From a checkpoint of a small transformer trained on Wikipedia.
Size: 12 layers, 2 heads of 64, MLP 320 GeGLU, 6.76M parameters.
Architecture: RMSNorm before each block, local attention windows, learned residual scales, capped logits.
Training: a variant of Muon for these matrices, 208M tokens, 8512 steps.
Each number is 128 + 24 x the weight over its row's rms, rounded and kept within 0 to 255. Layers, rows and columns count from 0. Numbers have three digits each. The size before them is the row's rms in percent of the matrix's.

# layer 8 MLP gate, 320x160, rms 0.256, rows 267-319, columns 80-159
099:128146143140141149180105162176150139130138118115114076094101123119148150116143171165117111138102109117152095109140124124144169127132117108157106118074142114157125111120120097114135128159110111149126151140134093101157147152093120075103098160
107:105142119125162110110170152149110129136078125120125108136110129061124149122086112119095152102146144136125170108130149158119124160146133152152132140097134116118151105106142112116129138083124106158137103147132114129153091118075133119143133187
091:115123116134100157136182150154124128168130097149129132168130143134127109126070128111137112153140150112140122128107102119126110171111129078119123147124086122123128137144171172166107169118127112148052124149145130155121132125145163161145166144
101:115040121115119097113159143129144074103122133129125142154152135127132125152159130120141108119100097104129057107173164101138109159154127145152108116170136112137155119173117119145109164136135102150104138074103114157141097106129102113122116122
103:109148092125121112117148096099102126163115106100116146169187095115100116122127112112143099134146153119093156162163161101102169123102097105130093113127146126111135138146106173118116140070071126133193124132137153203121115135134113136122118094
097:113145126123107115113131133094114078142105122122175125154148111123145123128115105180096153097083119127113125143109118110130103136158122087140127146149111092090112128147123125173136149120131165117171136138123136109133169118103090113121099103
106:126102112151141126119123110142138109141137113157152155132145144118097113126104110134193107114144164091099074118088133154103119150134123203104119094108104123108123147148128127151125146144173111162136103128101120156173114125113076096140143115
093:100126109130153175105145154154168128165110125133169154126144131146155138073126128154172123114113129084089113122118116154130138095140147119168138111154108161106125121161117073147123103103124099185146091117147137137114124161119105147091121118
101:183123136101105140185098144133128115079149108116134146145112151125114141060106129103105105118156151140138094100111148160109151110094154142128133148130136081116165114117096111095168114121109121156140126145101133146133129150128095125144082100
097:149127105105137104141110134103135080167129140107123090166131125134125121135158128121146142178147134151122125107128153118109166131167125120076155127125135125126096132150148159120137088112106117177124141127111123138096125116140183117126131115
103:157134111107124120094149101140133062114140150131144121110137132141099156111113150101118153100150135146091146148109114112092116108126120097134154124152138203113177123147131100136109140152115155140123128154152135140142140152131099136164124132
108:139127146127140117093131139139154123159104130102146100136141135128115148140141112117112132173132153152159112124097109135114130156141118136110120124115139116137178111068108116084138139090144106152128124106150130116150169120125090129129141096
107:113167134092112132148091133140155150108136114077154174127139125136138128160135137179104112100129120157133135144114145121137088096123106112126132081131118085104179131124145082144115115125125138103155085134131066099146113156155135137144155100
095:152167089120105103094123181140144093163112086135091129114135171090140098102143105104141126156096127108134187116105119085159112140179160119130124109122138116115115100102089139100115130116101134102101117125168127116110109086120120140141138130
103:134085156106124148078144135105145163159096131176138131133190106153119104102112108151132108143151148155085167137174113125125146131145114126111146135124130076120111143103174123116146112163167092129100114160091102137128125108150124121079119156
109:123078098077090124144103115150099146161151187118135130108112099160130117121093099128088082111166117140117113122132127077080177163127113139134120142096112111138131105115153100151142098081128126133153167084116132158097125106091148137109126137
102:139118156178116136132143169093140136167137120106118108116120167169140117130140140153112120126068132120125106082082122160077130133112127161172169105091091112122124108124119124120116162187136128131164118172144105163123159102119110175178148140
109:101137089127146088135116175137127108142076134137119101141159124150174094127157135129099134061148120089141126135076163123105081130115143116149166148117132100112105109077140114149127114152164103131119111134138107150132150158154121117106109169
106:109074110092106108137154144169135147136116131135106104131155119094080142135126109109087081115108144121167115091130128098148097119146058108165160100113160136146137101139104139162140143085119131134123160148124138183161149101143101114132160152
091:122123119131122113189166069168132091087095161126146138164136134148117139135116128114101132149100112125102127106164131184118093132167103146161113109128160146160128109122130115137084139139157108156112124098129125069191133143100099097112121129
089:115116141129131119124124142110123172123101082119131140153129098126122105110132116139122141174092144115136143129106081166130062120138110088077126131152146178154118134124101113140121145139148110114104132155108128109139186116109124102136126098
093:143123131149126155099076149121128088104120139116134120117132164092115091132184132125089155157139116136159148147126104108103131096110172121119100130122131139096149132116109125117168120164137147089152167146116104136138140162130153143152104105
113:136152137128145109099139115095120184149154119102149144116150129142154079111086083138130138119096081145121117146163166113138130086086125110123142156133133085080184152117140131139139136131160132141134130163108118160131129157085132129106127150
096:100128124140163123132123131163144100168165150128153092145123098121152149177080141123122105142125116122100130134144100116145121128137090147132122121169171174102133118143141112095104127124149107120121120082108121138149155162112103136099142144
096:108156140124164148122141078140128109107147140151144119135169158142142067142111108120091136116098158134124139137120114082106096153128135100111092122115105091172175135154177114168156138139072128140141139159107162092110101116099154129110153156
103:145181164115161122107174151132128149139121118113130138132155110138098163102163133165130118090127137169105138142115120142103149121080115138099146124130129121142134140129139160200119124120097127124081117125117103156160085169117115096131137135
100:130097123155145092130126131111133089171105163126162145163137111181122114129114111108155153160133152110146175117131146155077119137093129119094151126123135104149164156148121119145126161098163133174111153108136126120114137172118170179088109130
101:106131136128111122113118144102081137150174128123100126151126123124087121122099167118142126164133120136114127101112145136135103091117165096103088116156140140150089110110137144141159115125126136135082155147138159101138132125126085113119112151
094:115164137128137154135112103123135114134107130136163133152135133126121085093101093195138101083118140146133131113083102105103172126114163124126129155124098150122120129119159110118130139097133140125089135144130157126096124102115171106080131141
102:126106119128117131144103154095141167147126105107108116150109127121108095144122099084137149085118130129158123114103139129110152138120117149150130164136106111160156119164171086131085093126098122136154107106136138141118128100142158146135106105
102:161152096131117094129140136156094120152143139108162103153155145141145146118154137152155122125168201138090159148090137085119145114120131080145136143139125125122159152089045128154122123142086129144127126133160123147150092172108087144145165130
095:148130127128107128120158151120144115112143084094159159116133124125162124111102192127092121085110142136140132143091109130071132130082109049123139148113114120105131104132133123173120166110131103113120129135149125133131132121091181158128060076
094:142118102074082106087147149089140175167134098127113104105155137095108145085135203134130126128168108124190083153150166124144171170149102123086145123141135088154117092101142133148147159102111180162111131153151114121130137125099102136148129128
099:142177155127148116097165099137099124152148099162078128107184135079134111143137126096113126172109164121150155075135106092116109164124093102157157125156142076094131149116172117127104100160098149183142122136093137135115136139119104136099110151
107:148134119130145167176131151143138088120108155146172074117167112127136128116167110121114114122138122126106178161165120160139135135126138110138096116178146098138130098149085127104115112123153116081118106107131099092174107167120120153124161152
098:123160161109154131132107138128143131132105095122105143179136110098154141163074133117151137143135158137159134141074121125125142125121111141123080106189120148103185100134183156094089126147100089113121103118109062120131104130137098131126123150
099:099128146106116091127116097120129142092088121129120170150168087114115098129105110150152157128124096181122112120138178126163126133144115118128132133124164171090141100084155113142172106127096123129144127102103105142151143117139093114139119089
096:153146140171117144166093104117135119101135116106165131140089109140118128120085122108105149163097152117169098137098157145159097156150106125098124123100169097131091092130153149109125140095102104151155130101166113134095180097129123149152110123
106:121087090158136133113135107109160101161139099115149155105106127082140169124098113138134151163080144099133125129158139144094085138110126098123100182100122087118126155129122165133108125150146102155144134127088106160150111154154108130185144116
103:097098118113142161108161137118136116136068128097132106107096069165138126131114124093144145125088125123137122137104151112157142120116143070128108096146113136133131141132173108182111152136091113094121082108121139130097119099135120118107150101
105:130130130107128111118145147115147121122145136093150137148133100168089099144122137137135143102125138174115162118143134137140080131084117134101126147111107099135145153148105180138160105130116081145125138137113114150122166167139153135109112081
095:102134113095142136167095075115132119118111155128159142133116077130138116110105124136189121154160134118149156150107102134161091138151105123149153091135207181113148140131115165125082151128088144158090123167095120152105167163126147113129118152
100:148125113154123170104114136127154134126121106115128126107135110127132135149103122117136098149172115131144114110124146166120138131082156108116144137116171136172134130102093161115133126137131147114163090136148104127115125136091127147111182131
106:119090094137152125137180167143137104139121092086137097160139132109123112127120162145146165102146113157124115105146101124184123122105123138115115160173105109121124132106120118106065139134135111127151155159110095145146122158096132121098141084
100:159120107092113142142099118177128100101133123136088144133135116162162110102128117112088127154133119120128108119121170123143128157089076146116141141126096136125131126135116108126112114130106129138171094103208151146109117144172114136151161139
096:163119108127152117169149077131170126151126149104167155115111137167095126127128127126123099081146113147121113149107115124109088164109156108128100082113128147141122141077085152142138145180136147164134127133128142156111082143123098106127168167
094:092151107116138122145114136154152134128081132136163134125084094098155172134073111131115130118099107148097163126167075165099120109147144152151137112126112134123166075133150169115115115133186149140154107151146131124105121135110142128113155177
099:133114142128132115150162112090141116105138115117116128118146106103122099077115110108167142120112126122203127178136111144130145096152147159143097096099094097163127087130153136111178084137139134119119085107110156089162137124139134170126124151
097:132128119116130117167097139130082162131126132066173131108151120184105147096107117145138125126147140160142140152153103151123105095129124172112141137098141133122086115112112128092091103140125124098128081129112154134108142118133087116134153154
105:131146110153136099123132109135134129143078126140108098119135125178116129160105125090128106138111083130152154120139058167148156150080123104105113121148138101119169156139119153096158101144143134149123118174095122144104137106133123198133097183
086:129069082116139161115118166116149140124147134096173124125122131111171100065159135146174151091135102147151126145051117166111146132147132101084108150157130160095130121127115130136156109115128128131099114151102107133112113150118134131126112100
099:096142114101097136137166102114133129151126104199156177117156128120138112104131159133124080102127132129118110111138088101144162148146100134160143154126076116123174105127164107117130114104119124141135097160141108180142140132174094126090140136
103:122106173115123112111090133122125122140116120124137109171108127083156123107122145100113121099126150170177103147090110119113187109123088163128094135158149134120153137124111131109151098192105111102119154108117168135105113119173098091160120181